python train.py --n_layer=8 --d_model=256 --n_kv_head=8 --head_dim=32 --positions="rope" --rope_fraction=0.25 --qk_norm=true --attn_scale=0.177 --bias="none" --init_std_qkv=0.0189 --init_std_o=0.0 --decay_shape="pow" --train_tokens=161900000 --dataset="wikipedia_en"
Each number is 128 + 32 x the weight over its row's rms, rounded and kept within 0 to 255. Layers, rows and columns count from 0. Numbers have three digits each. The size before them is the row's rms in percent of the matrix's.

# layer 2 MLP up, 1024x256, rms 0.184, rows 192-246, columns 0-127
101:100105105143119070121107052151152131149096039141114145093136166102109154131106162076122164124157074126104049121161149120130124093105120074160142102203110130124150089063115104160164101200126114119106184065094134109118136108129157125160124115151112109153158136143117078175135120130140134134052104127136168131125129068126066093123107114110117113139161140142166171128064144111148140178149
103:135118175091157131139181121165138128087161104136177146124135115112159133157093073136186111102085112170117155150109097138135186140095130133135102126140182185122141094146143160114130150118171152159155119112115095143084061109150093071114156138081101110078112149080136152132138146127125110089059132096188150084174028106147192125141150121077071095166149160094119118144156114084103159090172
106:125115128130158176076132112108072088175135152115145175129164196120121111122058190139171158143183120139148130124088141151088104094168137106131119192075140121148077095155114136098191100113118157142085116131105118147055112131120109130184107180138052116139129131129071094093147091083144102133092137112099120121156141113112103035098098149083121126167056132111111147159101072097131111124116
097:124101140094122099101140186153134091143109095088131102114141087108148106112135114109210107157125078143149135124121154149169123165144129102125101095144115136143118077131101216107131136157158113087173173170129071150147142073146096140128041116116137164111146145132129135107158170128178121121194084175166115063149090071105184108117189176128178109120083144147109105137121128138167170100140
105:094171091090104145171154109102108109114139113124154112121118088131110105141194059084196095180196175154154114129139154144116188111193081138109121135083120151099105143152122121129123155114060121105109099128094147176135121154162082133194133184159117138166034077132143144123162143183120193118087096111091175152148129125107079156101133143129108119153131174113111141141081126113103128180122
090:137151100097157122166162152166143086127116132130083134105164123133155151187193092098137097171103167091167123115170083141087122130104149084086125088140154119136156168142146142130111118101129125100141146162114145219145162125156149119138162147121129225110123137172170099102127119182137194141113189127136099119185160127086146153085126116111114094148177107117149141139127172163150124223126
102:151089092107140156134142121137141155141137168153132123146124067161176153157126157174094080106169156113127159175149095159086174155191176108120156050203117098162111173139115110049137149122138123162147148108155097121158135142163106095125133154163099194124184080100208122147152143094158135109095140120165124137170152115123136067174140162168126170123113088100093113144176122160119119129186
094:122128159156140094169120110154132139158122169089153137200111163132096159174110134110161113126117131135164164176148124159096115131142116115147153159140110130083224118139100087129157081078194122177113165121144116134158080109125100121138117101148133138174094146159111085198156128103118166170124141059184102103125166153113126088130127117135087159163098120123046085145125031138144112113133
090:150112134145133141159122169114143185132114136085114135089146124132129119137150097108093072144132087074104107200087181095152123127132056131131134193101138124162154173096142144113126099182128107133189096146127134140183108113114139126153075145153109150154104116194153116135163155174143078065108150122162076082079120155099082117152100083104115111107137130133149150221077166186047201117148
096:127121115176137142163183117097137172150122132099163112158150127190163131160116125122143105192134104108091139137119187114145135139122114081181131158070130131153115188118144118089147149143094156142150133156100080217151105168093147156107148159148113175069055110124146117129048105170109136122135093105173068166090117105121152107135098128099113129104150128092092145172113123037154191165102
096:118073110162105128057100161190113202108101153111118145181159126170159127116177157098109160163110163107080171097056131151096113132189109062130105141078119112099123153114182131127135082136140091128108083129168119126095119147140093172124108066130061121125173126123110122101141195111098120112071137085193083096122110132112159165113146084078126176153127043105149135094101094090130115123096
103:189148154177113110167111126134141112095142106121126106166126118131096116141094066157106095119132130110137138207116193166077162111107096116092169057148139123112170135103106104154138094101139136132171095148211118129099115120107136132147116102135077148086074161146139175073147093158097124133092163139094088132072082019140096164157122113105146097139139111054076163162088142056089157060127
102:126152125117112116121105167122059147114071107160107152162126136075097162154096000134161130109077114128130161149129127156102120132071090170145149126132132101094087148128131108135100111171152187185126114154148093138138073063087087122137068159151082163155184117096090094073187086194114160178128200125105146072162136117087101090142163150127091106176074081121173104124148130120113111141127
106:175140183107118171053115056125051168165139112117163142153133138110161169084100194157155113152114098121101164170107171081099115121082068161083154145189108187104146118092144175113119132129157094141160125130166080119133117169131144077144146103071171152129086158121152114109089147109156178171153122184120065095122148163152139101113100134082149145162119113139074082106122125048150098077090
111:145080140185129137078151187150132110161081078133142137105149136127060102165094090106065190117138136179113175141129094162141152214094147112134083116138123116113142145147127162088102097123139139095083093119124087128136068091140116130092134208078082068099065126133163051078168162172186126144117097092100197110089135070127133166142166108107167137156123135174115117142074143125123153129140
099:056152153058166161152118156169118138065104120128149148129132106167127130166158125140135102140123047119105114101186152122095141144188151142154106142170135109130073129101116118146158104173124154132104124198097104138120124169147023136088136094115132136101112105111153124092130100135116108114104092074195131120128113148097118128109160115117079148169152090126142138085121104098056177094181
127:132111157164169112158112161119129084099127144166160129116204115152167105107164120109064131129122142126137119166135129141165130119210161093107136135126213129134139152112086151135118080115130100087121148143204069137045125061157078077114071121150094157129153119095124157164100106181067094109097098134095141116120189120141158092170128123175080133147144123085151077125121122073122147132156
098:094137154123136072114144147111126076055116142121134119108094129158083132154164128162124119150140176131122130152195111173034162149135118154117222183142107105173119088110147158128081109181126114118150120125127073099129160104115129168087146154057171141175128124076115139084177126111155156163159099168145145148161123144125097111123102121064098180121133130073139112150096058120151109107103
102:143101095130097184115163161210168110125166121089109108130057079119138142097113153123160034097075112118108128107119149160204115115089113106113115118097162118141126124074188143174094122068159159138136143166100091104154158198117154118087158164125099143119142090074154124114120126181113195116155145127131131087160033134088161101140112102109141106186149112103150145106090133167106155143225
102:144086166169143188158171109135118126147164109157160134114062074117130107159184074104112147154149093107090103105160149170145166152161086148175129169106111129090158149128147161159101128140076127143121124102127065082139077136163111124174144087122151141121087097136128108104110100150160125110144113128084091134110059147140084146118158123100130155074074088141133147059104144129108166120104
096:097147096086108119190158145110105165072127117147166100144101148129059124181121095080164093142167126111070094139152139093062140129093119182136161136079089160110128094087120106179151119094048175205133158116177137140147154142114197128132117074147127134131109171117139146144145158157173136151175141114101129138139102136086075144133123053174042049141103156143119174111084122160077153121100
099:123118136138099154209128053115104181130131145109137108178142136151128167163085138082150106149108142085156094140063111151167193146141129107132128106076095114136152111142149132118105113159137134141038162179139142144167116110152115159218171134198180130139135143158208120128164152110108127186060177144106159100159155161171151169120116144081178155092143072075118155143103199150126116151110
105:104149137141094110149127149137135111125177137128103146107170166196092131167120091136103160102142114171144188131184082138107164094092087126090127149117123060069108121133116115140116115113122156208091090131106146117165111105156220042140101118143085129141123139139128054172131143115130155146073104097124099110129106127089112074110156169058079057073130127172140161083102153125153134128154
098:245128142098169114187112140137132115153170142102155150162112107133169149114134135199090101169072119093151079183190124111157137144133100099115137099127149091140158109204091151113122172155104122094128103114116128169076152110192116158163125113152105120187149170131154160114067135127070165146110078160182136128089135141127112113181120111173198143117101114112183099092135123137142119146097
103:141151138159147095156082144066106199123137139112115120125110119094186124148188175142082130114149104236163103196095134106153143206107089205157097167121086176129138143142139164157191128088179129159141142174146149110151159072171150154118085069127148190140121124161080134126164161130171158148126108163063183093141055123146097097141137139171110174060101108094141095159165109131111163153069
093:133068180118098174082099184151134112162090066129157105160129087110119105130149161125129103199113170087084138119056181081145114123132132111162116120191083192124096141141090099155177077128097100152156141123220169099104134110117128134059124070129119193177081120104101160166133152136121147119137134150096152109175150122096162166173139142120075090053091110106056087128130153153116118155138
099:116128148103095081176154120137146101076210076152104123163137222119108122151103094197151114152110139114146106123179177108138122072100174083122164133117072146167145168147159116137117137122154136104133089133138078142142097165133106081113146102133137167105067099104087095138163141100084133163103130139121124145117132106206129119142117155174136116123107146144122131134119132169103131125141
090:124096042129178130101127116112073144084137095161148154139137141164129152069124132144113140115174128155133099096169150106100183167085143098156118101092090159165116099095084094147148096142104149141088181101095120131176210106106143109147143087133102132142134198121091168110135213177090132142119116080106092137196091172177128156172084142190096162122095135159154202177111107206167096104139
094:102114150118127122154095093156155089099151107145162100160088100112154076162170095164167121172159076157136118152115044155121131111136167122155080139086084143187161139159143111171103121126101119131168166131111133130104144154097128158133127203180156094038087160187120139127099124154179067121162079114169093116084093139125141150145129177108149192134154113065124163133132158164132126144129
107:112117162092115176158165126097131173164063130141153104136160142097135125193177085160169143075135079097130109164153102091178149137128131167077101122125110148161122194084173057094181155102134115137143189101123069096189146093171112160102108103076153156160117093164144171174121104141200116124168119154168133093138117111110117106181168123125055143142119172156130149139055172117192104053148
097:131144137113134130125153101144092128126111147130065173090190157130201147099152127184140089072121142159105083187145152170114107158096070079150104131176089130094115185094133134170102157071145154116154128097126081148162090087122126123113076140148167177091118114084180129123111186144169153191099137133145142144126107121175146046122108155158088186104062127131177159102131132173113198122075
106:106105140130125126151102115154080128121154172179158140104093117088132170111084104106116111137150073099122133156144121114162159131124100118103138153088141143131199176072182113158149149204169120143146123157139147106069086108150104150119103136105122109087105052132191138102109113068177096169072136150131105145142143135190128107188120104183129112125074134125119137143118113213111166141138
097:081104102111112107178155116151124169100167145134181185134111113114145195144144114129105095103098131160146162103068119097079146113081114094122148062168119110181101094143165083105143148136099114141069149090180074114104151122121062123135129235121080119143083160070142106110136134161084130125095142112157154155122151114112151113117115121124153132112184109095146153097161137155051174155117
098:146179138110168107154148123055101121111145140169110167140078126141086162132133159143110130155139131170122130148151152115091177117088114106120167173084102194109212083133101092154101143141100131169121129090126131115125137130136072170132133132170107117075090101164130130169125143156116184159115114096077148120058119158124143089123106192193105112180113147097132115131108085065126106169125
102:104145181147094151131142055096119125146166137140106115156099083072133194096111083182122122164083162176143168139125125089110098111165119140138088072128162147097140082101141126143102111112168147158119164144125125070092147118134147083131182119197149131105112073161158115148066113164092167105169164101134116122116074100155135131115075092117161151162138126061078126131104069128121133095134
097:093162160089086126145151138115142122136162160189158162112149076134099125072062137117114107136153102122170144122144123124056097083106117091108135149145042095099090124114129066111125087157156135109074083186165197086096120134123152084184080144212118121145146143118185082124102145151145106152099108116104150159118148057093118117166181139144126076124040088183174136205123141103093138123174
100:102135138133129096175117108124091138107108139073119119121116124156144144140132157108089114148168160119090136120133134094179132129135119154093082137134198168140159155076214116127136183129091094134107122136107128198139129063142056084116152140109128146145155089142150156107118109117161185115114128129140130089102179151089144122153154110068130104207127164106134128088115136088138077132143
099:144143169148123156154168147089098066153186145054105146159106118128131164115106113091130070092151162188080124133137124121174128058122110102128133149174175107218145043129051114079101177136091161113084091157149161186127135210090160130160164171124083074129163147152120125098152144137112115097158119135129118158120094080132121136151153107157150104135141122160080139125129124123080091136144
105:136085125047126107108137160138153129129127089166133118109124109127062117142113164090120094137140186132112096186096088131148144090131165106159114121144102068144097075108116136102133167099067116089175136126106151099165058128148152130149103121145202087138096173097139127128148121149151115189171120166153121124102186100158096065151133146098130169104149096139150113139084086187107142162168
097:166148115118188106142127138152131171104127168152140126081188131131102070186120095085141143165181079089147168107155142157050076091152106165146141097121072118141154109171095113105133115128157141160086096130101164061080104161137145088130116156100066144116101138138050130075139111156086120091177132085123102151092083165178103149144120148147127122196126074082084148128175103165143152104139
098:124119174122138163098093144066112114085079122127136140117130143131143135134165145157121118130148168085137168075117121126165132062138140097158172130074104067130156199156135154185115149056127129149148149185146072150184096096112160134122094157124134130114179152139123074177138158178127180130113112126104161116098146131047159187139111130152098101114138149111137127101108113154153154156157
097:093123194105077146112163085108110130099130097188171154111162060185203127123096130084195110181134062162130088082121087131117158117111135170109127159152163098132135134136148092130139163117113152172093173139121161153153130164176133106182126160169157129115122158174123164163166126158134135146080110123110192146086161182131088115093142113153135107171168145128101118156142144114101130108096
098:098137171111176088149102195149103116098076179138120099162170092133104154141178176140109157137126132179029139160129153157126095100203085140112155144124077148129092158120147174141166122139115080099126150106145182100120176106109102153127114145123078164118119207101136157110148111069117139152124118132113172072150131149111142196086127087117076152153150116152121083145114146059186105177110
105:166176131113083111094069124146162153110086067106105090152120123152123090116120105127173105148133171140088106135102093159061132138144146152149060136157136201124157108134163131113149020151158092058153128144158104127121105145147113123087124102111148139098197181163096101112076146189148122120141127187172140099130119101112141135099181173144140086146114165099028131142166119124212146091116
101:161175120175142060147132086121141152133074167087117157102141168111127154139124171103173073145155161140129140151096117169168134201133097132109165154143173152146120082121118154120156116112101084133121096146118173181147157096112157207099129128074171129078127076140158092083076107182102090167147163135143152113211098092118202128116143126144138120112138161015141150085107106185163139085109
103:103085122128128127163115146131095180110112105142097108149120147087137165117185085129132154176123142093136105117136075150210150104134193147119174169119131164127115076158131103131172115093111146149127144132143138105181134107137120135099146103122163188153092113133161108080072127110188147117114145048125128144105106107114121135146150093101148096111114126096160224129117062118143112169125
094:147065096125161134145171095118191138089060146110137132118135099067095176097128130168156127178146129100057165166138097176098135146122099147138149111105067132166118074120084159145175089133203212129156108098137182092120119126117131136165107102100184143101105148125117160120154124103124097160138106149157132129147101141116167097150143109078146144084139141151089180086112157117144111129121
098:149173079155120132084130111115142141189102112110231089075122172098145137163150167124165117144071112099124138169145154155147103144137066159132150165174120092116096121181128146158116123132223121183185115113154108095148070083116140157051082114089158120164158153152134143130151126136056120128130093180118098085152090135141116153127176141142137142147176073160119171157126116129189168113117
106:133136085081133089117224065086084134111111168161123156147091123039157151153165112111119146115096145140099069093100135122117164176136095117130152175171079145064144136159084114109128173089113092121125201146083160076129177115109161098100127102141138118107133119115115114152131163109162145145131150103120120135095129134113132056101105190107077184113164123095111103090125123080157091091112
088:136131057108083128178091113141142130141133113112117107116128101048108175138127139170106142134164199141123166125131132144138100082135128144150151116128148145141136102143150145145100104133137120120180158146082125141166108133126130132118106139123116175130128152127109165070172090154104085160195128137097095112124140159099146129122106158132135116120107155131082128119151136096123127156188
094:082117122134203079138128148146142102109168139075108119126110107091050112134139109091128173131072132176151114145096107187111121129086139131112151185125109123158107088111121103160194162103124106066155071163158146139130108113136070133134175078140112053113143108122102220088177097138082128101091081146132102150116122102134065128044176119127127129139147136148119129166150175113118078131165
093:116073177134133137154147131145125154090097146082165148086123094152149105143095143155115093127102102087124114081062157142119133109138123125180194129168145104129121154105172166129115135163087166133125139040134100000151106123156139160084100113150160055132154114137155124119143068130151107173097087136145140075130116159135122112148169126102124163074128147085179174103162084105134082051100
100:141102113141161144150163191151114131124073184138107169108113177092155156132107116129129203097169097138143064135095161130107144166180115132160197127101085131126112117174118169116152134146109129145174122116105120130161204149143091072140071172148116111180120117175162182180153147148103160138148098098130120085147122148117124147154145120134126161127161081125142160175130150115111175141187
097:065101119138083192142109165117104124141151078107152077130106124049120093124181115063111112157136162090129129076142127101179089135162118092149076156143148123093124139133107136117165106116129143129158124209126154131173092153118131052168127168111166113149165070120117106149089136161130145114093109153137095109087063132040105140148096119125093128147150117152160120188123153124031093125178
103:137139073043152101083127144068085197117144151105146094148121084146213113098147089092137094134090116125085105092104127130125114168115114081135131129113146148117121087107094114114144098106107175155147111141126131090103110135165148100032092126195138118086088151140109166126084166174116110179142118174146074079156090157161144105141143068133103123054068112111086121160127111095113096086058
# layer 2 MLP down (transposed), 1024x256, rms 0.045, rows 192-245, columns 0-127
104:078084177078170117128108101082156065126129096136139087091166140138074129079095098122096131127107153096060103115092093099107112101143151101074143150204108062153101121088083142072158224132120100146152147135115160170090152149095129078148122145137146138156063168134084123105145098138156100131060127166145146153081105154094193145180124077133115175192085132127072170112160099110168107071100
101:104116180183068170128126141117126156181166149096109097128111154131183150088119129158162126171112088128063202119122114163118096109094157098080119102099092110146096112186099142132145096144140110130147097085111121172131131150120114118086095096102097085137081089173110163128190186140119085165134121083080120129136113107113136121145116098097109113136119163110132141158178106066067150113137
112:105154110123031146103074161165131088196154131109103133129136166109149092087130146125184112143137163121094115096134152148096150145175092083088128134057134099143085104098131130129141147176169109118043102107139219165137145116143108135139128098144089195081169099124106134130131092142126125126101184128105063092173137144129095010128099115110107137117103148128174109141085064123127113159127
098:129096122129119164077121129130190124129135104112142106086149156152109119093159154143155122113162092103168139161128119068162173169125169166082118087130100107143161080098139108106121171116106129091093140107201134174144095168169132105138065114169104140167087173148134130168128148163120125115094199143155174124134175156173162177192068211097140193193131092112136110131171135158109125100119
102:091112138077088089113131080153134087119139144099168093152181119149067144089155090118141068104132082171118136159181167078143126099107101120148065112118117165083183121104116178150082121209124128131114142151183123147105167132113059146140147187156148191118099130142105085157112167115046167108103085099123117123168113140101108140117072137133081131181127143112124180160153133115145115201076
094:116123141129152125137192157123127154128127167082139122118162186118128092104142117058158140136097134126125140081110114178080077149115121141116125105121114097076160140104139119157126099131147194109132138123109116164099084103169120140105126148132144155058141074095143175128157111126115145142179156109202080106097104097090160126050134121044120149180081125072207123078176113140119089147068
107:193100100095114157083123154102115191162116155107087098176086136131157179089136122142109036108138161083102152122153093145137142139177131096125160148170105086097098160178123140124143139158179157144168126137072164120153090104153094056139128054113122190154117076140181115151158160110113122114119109144140066104160128102170150086137177143118087160148120107096093130119159134153119129124095
090:108071045137112176081114089139196097152170113090170072126160071194134132102158084136128118083074124120168178082113167120134108132181166156053102075133101087175141207138085165129136100162176174141140111139159110151161057140074117089160131118164047135176132113104139130068137162157113152142144121117111128133177085185146085165067118055111166130120123140182162101096167134117170135095112
107:135102141158139105066117106180128140109152122109141088096176116125159083154120168137093149097141139128126122053138153092136160104150133161188126123133223122121139181130116191046128100075138229132095087093079130148101118084118172092098134168160114113121143141111115060139132117179126107079138148098159108142114138120185106118146107114159138167201123110154109120152133139142151129128082
096:077081141132087188148160177146104119090240078127102173108190107131092147127134168118109120169090173220145206097148186119091113108072164189147160133167120081127118097134135114158105144069128193107124140099126156125146128111108066119126096152114134113126103184121126087172110094116146096090125158157109105146163136146201173132153163173114107134127085120155148148123128094175096166125119
084:154120146125132157095142167123127116100132144150146136174105110212116174085166162144194147139147127095091154124100054177088124120172104103135096111140078063134109125151116147150142113094148157156179059092085145079062135154088111157113103158126056129120115097064159142126127184162130152125130112163154120079109119148169121146100132201130138168107168152190113116140073141072152174149160
094:084115100096141110158124096117107079142184148115105151118083132113143156113102179129090134186138108154154153103150065133111091100089189136158113093138128171186131109147202156051098147114125171159139117101151116184109156128136056127102112157142156083114116075147152168108113117122155148094134092099175131108144148122161182105108205146095139140129172124104204070153160156172146124117146
097:138160127117111071132088108159067157150143166084143147129141101120119097062094085135131167093168113139116167077105113170113177139099121123150128136127176126142153120171115142141100144162155124067137108151115174115166091130065114086128115139148180179152153132133104152132156096156106108195148119072162123105112154110117114081185163090159136174134098115111216149161112112126127167137140
102:061083109165118106148131179161088127143114162108191169118119200117139116072184163127132058124138150134078172146165148084080133067145070143118113101133173120154111099107117181071122151126059137189158075135139129135099127175143128114097089158164120099154186092104160095072210127146127123124080113081141135087071136166175121152120056068072104132095113136137144166141157087138111125126127
102:117109108118124110176097124102118165136144149119114119154167192105107171179112116165109148154160090116117200089183118205171073120096158153142188075143139122110170110186136125144093128130086141163123148161134106139060141155124104137115072139156132093093113178097142129153194158096160140163134127128159105117111059154164094090104128161129140157081184155149157131085169186149141166152095
096:147118126104121124133125118104118100157116106095180120135082124129124098153134108178121113144178102182118149105189141090090153178117131149156131179184095121109146163134127152154174157151063115169159077125128164083104136115106103126119108066183086135098123124111167157129113128148114097159163123062222128074090111097134073101083174147087102151177143130131188169139085133153138133178164
130:147143150162145075134119128116108113138136161148113106146158131123135142123127102133098177120110090189134082130184133115085082129152126133144148154157183117088121161086113105160099147103083121064103182116127104063022160133141077069217094124117143143124124123089114138145150114089121076082051127107102153139056127111140093071111180187130053181110189086139123115141161110114162175117084
100:097084116142121136125097057094144140158096127173197108098099153126140115152142120141134130080128142118114131100128083062158045116112110140154180094174197145099132131201176108142135144076138203127116128112093084094135115175104125085132154111141122141129114182129139103104100140114132083089088168122087147099074113129119082171098151160152082152124179097188137147140155078144116186109113
110:151128088159080133142126087083142201163063127146124153127101146086123120083120125120178136179143091107120106180155128114106080125076166128075182141113149133091097076089064081157098129136199026093161145092187111094073132103123168100119155101120132159119133122096108142077139104140102191137139110146171136147142076061091153100151099126081116099133170108096119143120127156162122109127144
100:212126091160100165116124143121124111121129152133118125159055140181118121145143138157210136139132163120143091097108123130088102083170075159131129128064154134156144099164156151159139093068075130095129160088089135095104092170096105127164137140102206133124173133082124121156150146142105103126166100149164055091085089117102157164147146091115112116107154061130135110106131110119194187121154
087:107094109108129147167105141070153140121135124156161157120171118104118118132106097134140075070172119177112134141078119153178149101140159098093118159121087122150122160140100172097110111095088144098076158134150082180117132087148111106124105129102205111132104115114135218126143119148122152129130119090091109150131134114104165101102115137123083151194159149148125184060112099181149197155065
096:176112131174163109118126176083099130099121086176105148147115140081123111114125124142092100114163118099108084121129139052139086173119125106156098122149150130125189153226108085140100110137141165079080127171092168077083072088159114135159128125175121099111071088158021123149156099129120162101128134119118112093130162128127125107140110100065127119089137174167104141094096126171159122141154
108:081116094112155103124117129120104134186086101144147074120131180129097116102125151091085125151136168084118177076112145140172067087149078090093167101135194073161133112153123156130152141101185134120120101159153177154145139117132140065099113098154125073132161143166154166074101134105094114144112130153136130143066155082117076136121077092164157136134105165164075135115189110101085161103171
109:176139128077052167078124127144128159106138113090159144181127095094119126094145135121164118107081152141113105130177083097140155123121104136093157135118131165092087105135125147118084057124086109110163103117095099204094059146146129132160082102125096141156178139117165204123072167077138102114148098116153119172094127185091105114105177155185124191134118108140126086087153102092155147143119
103:125084130106158185100070103144119145061125140106112090143119121106163164090100134125105148145132073107175140050053074130132123198080128153170052127109116102124156175132145088143156146125129163106140140154123090119162146156171143113208103112083159150151111158129130143126155131091118081153181138163051134123136097115092127155101146067115168123134122135141189128115184154153091125173099
098:116141086132178170103134124125093140123157157150138078108154125159139112155139117147193100142114046087143127088122080125079130136135104147082128128126131144138175117058103101099120119103119151156101115065113141101134102097121113131080093084144164116149088168141153135070131105134157153133177116111109150194125065125165100118119147113118129149143110060144083145138162161113077131160108
099:080132118114066069188153087114078080114128151140105085113142096170141112150115133158141095133077167165162043067096148097183155098165158123194130112140124144124148141161118112115123125081164180118182097152106093116109161166078165088175127111077155161149149137131132098135173101124098140158063104108131110135114107139177105136157098145180082148190123145106174098083158098170168092192132
088:097148141099097136125122121082108115148171119136124118187112106101141111099135123066102076070108133117112095099143132171117104115134151049116101139118141097096121140070131116102137084088133180101177117147102122176098125100148123145114147173077083133111121120110109180150147170089189068069127142098135104153184126137085121128084143139135191161107137135127152067100144153150166133122215
100:125167100164115156099130113136090134096177163130155089195162135114139119181182130085143108129134115145129111111115068131152166160118201141122136188085112098092110126151145172187168124086127089119131048125064071094100161082122184142040135160092168107122144149103124159178191138149165085179147109130174101133103178135169075118156118062110114167151181070112129096048144126179134161153167
100:125134161094122164131117114174107149109129101149143111107113152168155150093067160138174085092094099134152160104073088159166102138168104111097119125166097115123146121156108193100137159096121161115139155122145133139169136077087101101142155129111206114143146152095117158126101177075115089136105134106160092102127131049085153116141224163131150101141135195091161077120126084138134138144120
096:126128132083149093087148122114122133134142107131112158111147137138095124080081110146188106137128141127099124104152052137142120075100129072124026141163090148035156087124086129167110076138159137170157122138139141134111113115094099118111111147198193110140105141087117131093132139076066087127099107104092134077181124155090122121131123117102134144176094138196125141092128129122099193111152
098:103158170170128131093139123088078069170136118172080115106088191083122125144107080142203048148128131069127119164170161077148162133074089152111088126113142127155144105148138204133157074099175138159083093113105152162140105121125085093145143115088138156144119091094124090177172111143115122112117176114058122140140102146164125073139121083123082088140180102125110130170156134146128142168139
104:170157117136159087104241127162083143151154052143169087071135145100093149134080112118129087141117145068081135034189153117110173147126082102199141129173125141089053147074120100162119126117105167159151114160131137107143134088102107112118121094164080109112131114122088079151147163138132089143092087120123155128117169097129113152113085152100127129116094138148088103129119230115086193102089
095:175116140162128101148085089148150136134116132115147080102144083159131099077121099116126132105145081123129124085129132079169050151178182141120137140163163107114134235135175125068165127160070157124163095109122161185155119114063111118120119089133129187148170177105154154194078137077126104058125142129078115077094110130122160163216165108083146143114138109144083159125086049172134068136110
099:098061124103087122104096208121125112119134127108104147141098115172148142149142087163059117132109147187126120183153123158102135137130124169099182142141117160166112079117128134120165115151161138122145171136125163135124184128065162201174101148228089074098131075117085187136139073124136170109150124114167178170132174085153170115146153165117068109133111155075119168106135151135103079104112
103:097137161045129107077128113091082129129113195070162121146167090111139155103129122088079121081077133063168153149121173129124195116129131081127098132121067124168102089104177119094156051100127057115074119095141099134124100109081182098157165127166116141113154133082124141147064102191159128127091132101115174019154122157120114147061107194140097082099112130145148170143094114144204121102191
112:146096178131127127127079134074125138135125140118158158112151126201194156129091127138079120155140175111136164158164148105096088141210082087083124056105151151129154112122163129138121106149075054071114116045168184142099158128136184120097111172060171159122139113142131138094141132170123113127074105117159110168123112095115160161149121155088146062177107170101194141092119161078170103151154
097:081148133142157080123085148108159101153113147157144173109191185072099119146151170114113110088099083161194141075135126161190118127131063100071143095115130160105105136191094187153169095167133188127135122138097102055093134162087147119149145106090066128185153108096129150168084164099102090139140125107107149159119141162118148108085102107116090147089184156138106117079145053156195174087091
101:161101189098086130139067109135085136116170096132109046153138163143082179100124135148118071126060111153102082081127058122170136077147182153140123153104109147172142136152137127111128106185119194141126128158135100144121115106118161122109099140132211176138105116152136137145103172125176117132131126126167114104079093083167082112117079122063118156099133116144168087064080083150170136102120
092:128139090099098103104125179122144115091107099138127092109170054119145149081151132089148124121176138125178113086151068131065110120072151109114172144136090115218114140130105114152086149126125114075091087090109147159105142081083180173154096170130194158064128145128157150105062163099116170071143056103174138113092140159125095070098122086151076137154152082078113092141069149132152101128120
097:139138121145097162154153093080101137112114163161154124139176130178136121127130212184086195166129178129159147086088146157121111070117169130122106102125159053145114126131106109189147102084111146124157175105203108071166104092075194124167105101096072137149153188140107124060127181134119162194125100086089064108141086132134122166029155151094119100115130147114158067056115133121120133133100
095:148206144069122107148105095161142130177084123067133100125096121207084156116119085093149214139165103097178129157118149128105097126084064135167125095206097092076097125117157118147097123137150107092117118167106161151141177186137123127074094133205099182115012114167142112134097114171115097133121110145132146103134126149103141150108107122092125164138140191130177125101167176143123131179060
102:123141151096149117167131086132176167141104076174139097101186139115131109079094120150109098141121097081185098126131171157133113117060139082079157130112177185143068164165051150112148118086159193120188180146108097113061122123130088119162094143128163107125101121134147169126061155106157079191129126164090080166120176139120123102087088087141144139111156195194113109103138138083124149124120
110:161121137101096093144135080120068172183121165203113149130130149160060103146168167090129127112107189120124164058139055144110092095153109117102171124101119172143165086165150107136143087146117080124115119163135140109181127156066090129128182117168112106131152119120113126179082118129187096085129162172108099151094151093056096149143075100137121096156091150141138185136124099156165173134109
105:127132122130123134155164139086107093129099211104132138092166189078096072179143161129123067145066074172112132078116147158171135140118131169154086111133071102103059115142210104146153140083144075080092133192113104068176136116114110233189039143128068114134109125143105128181123143195097142137106153109070193087155105112153132117155147090121135099129111129148076088129143107138103215106131
091:113123139110127111154190056120157125063120189142196140117129118161126068114120076101101105124091161093126118138149084089137116096160146106107184077172155080138143127104169131098199092169138149179088114067169167143078134124110144160049133129150153095159148149115162125132127100137097148151167134118146132081103146116122124143137112106093145081105097103118142108146147010095138120184124
092:103104132120071100082114111166085156156154138111150124065143145170116137141081163214127182030163116131124129109134167110125141079173129104196140152170170151080100165159134156106126142143128116113134135136108132125111107143148122152092123156159170112148138118074166135093134171135120085130106117115104073110146055092134096067127145109114143161172178174101174091098134173077164131119119
099:132158149094092128142216121133155118114144164151118142101140139173069141137142132180064140107173088186123132096133167104104161137165155199177222159177120104147150119104080103157169131124134122117127100146072159160139132105158112121102133162148145141128160110067107173111143133110150105171145109078129187167168104103111141144138076072108210178144143125132126133144202143111143151174114
108:131133109170146161143100118107102067097152121163064117182125158050161161136122144110125099127119097079147136083117130149161170181125201180108184128164099139095107138130055112063116130170176082174129178133174132176170088149151157122134125154090117096131089098146150125111088097162152134166096079092163143098108140176170155076195063128155097175118124122085116141109090101099131163141156
093:114115090111108146116128132117076146122113174155063109090105083153132143165126106136139116075068117140158116077121144148108125149081128132131130117151115136119103147072097120165110147125159071129131138106148156119228174154145126122093091169127138108132205138116106188212161157125157108140132135089124150106095141080080089186175130163128138101178158153141222116141132192127150141094190
091:136139093114114146071175093108088146057072134129141171133109162160136140138172134135120168135136123060098153145077124097121107142118092147118143081126099153119123154132157151134163095174118160158086118092120157075169085101117189139076110150134174158084117096106219144183046167143110077156156132173110116126149134125192206137092023139187096138157105157124141117140133131092121155134116
092:179171158166098152096145078104131146157151161109122179131094160127108105067124150141141189079184126123124112119090121159132089123173148116183135047123137111101119112151156105166130165103166167121113095137111120137143119147109131083152126106117106125107132107148142188100117176106133058085186167101116117125138094097106094161112162083133193174145148155159097181188135125200157124144070
100:117046162071178128170063115090120183136089113043081129102073149094108172104142187158162104121177139171120105090161208168175097145084116130133138116152113091125116144152087138136135082207116123171165134171124189132129091087119129127148132119127036161137103110144165175161116161138121097093079080086121110138117127179096122116146136072096106159131185091164136117112125119150169129172162
106:140112111169079130123111141116119102101165135105150105113136177117130130137122121152123150118133124089075129127139140197111185135170181134130175117126154122091150122120163146106145115171215137183069089190079202138128118115151121089171171083095167108132111108135090108138144138140129069181149143102153099146150121123140114153098196117135076090153164132097079141145180162118120175144146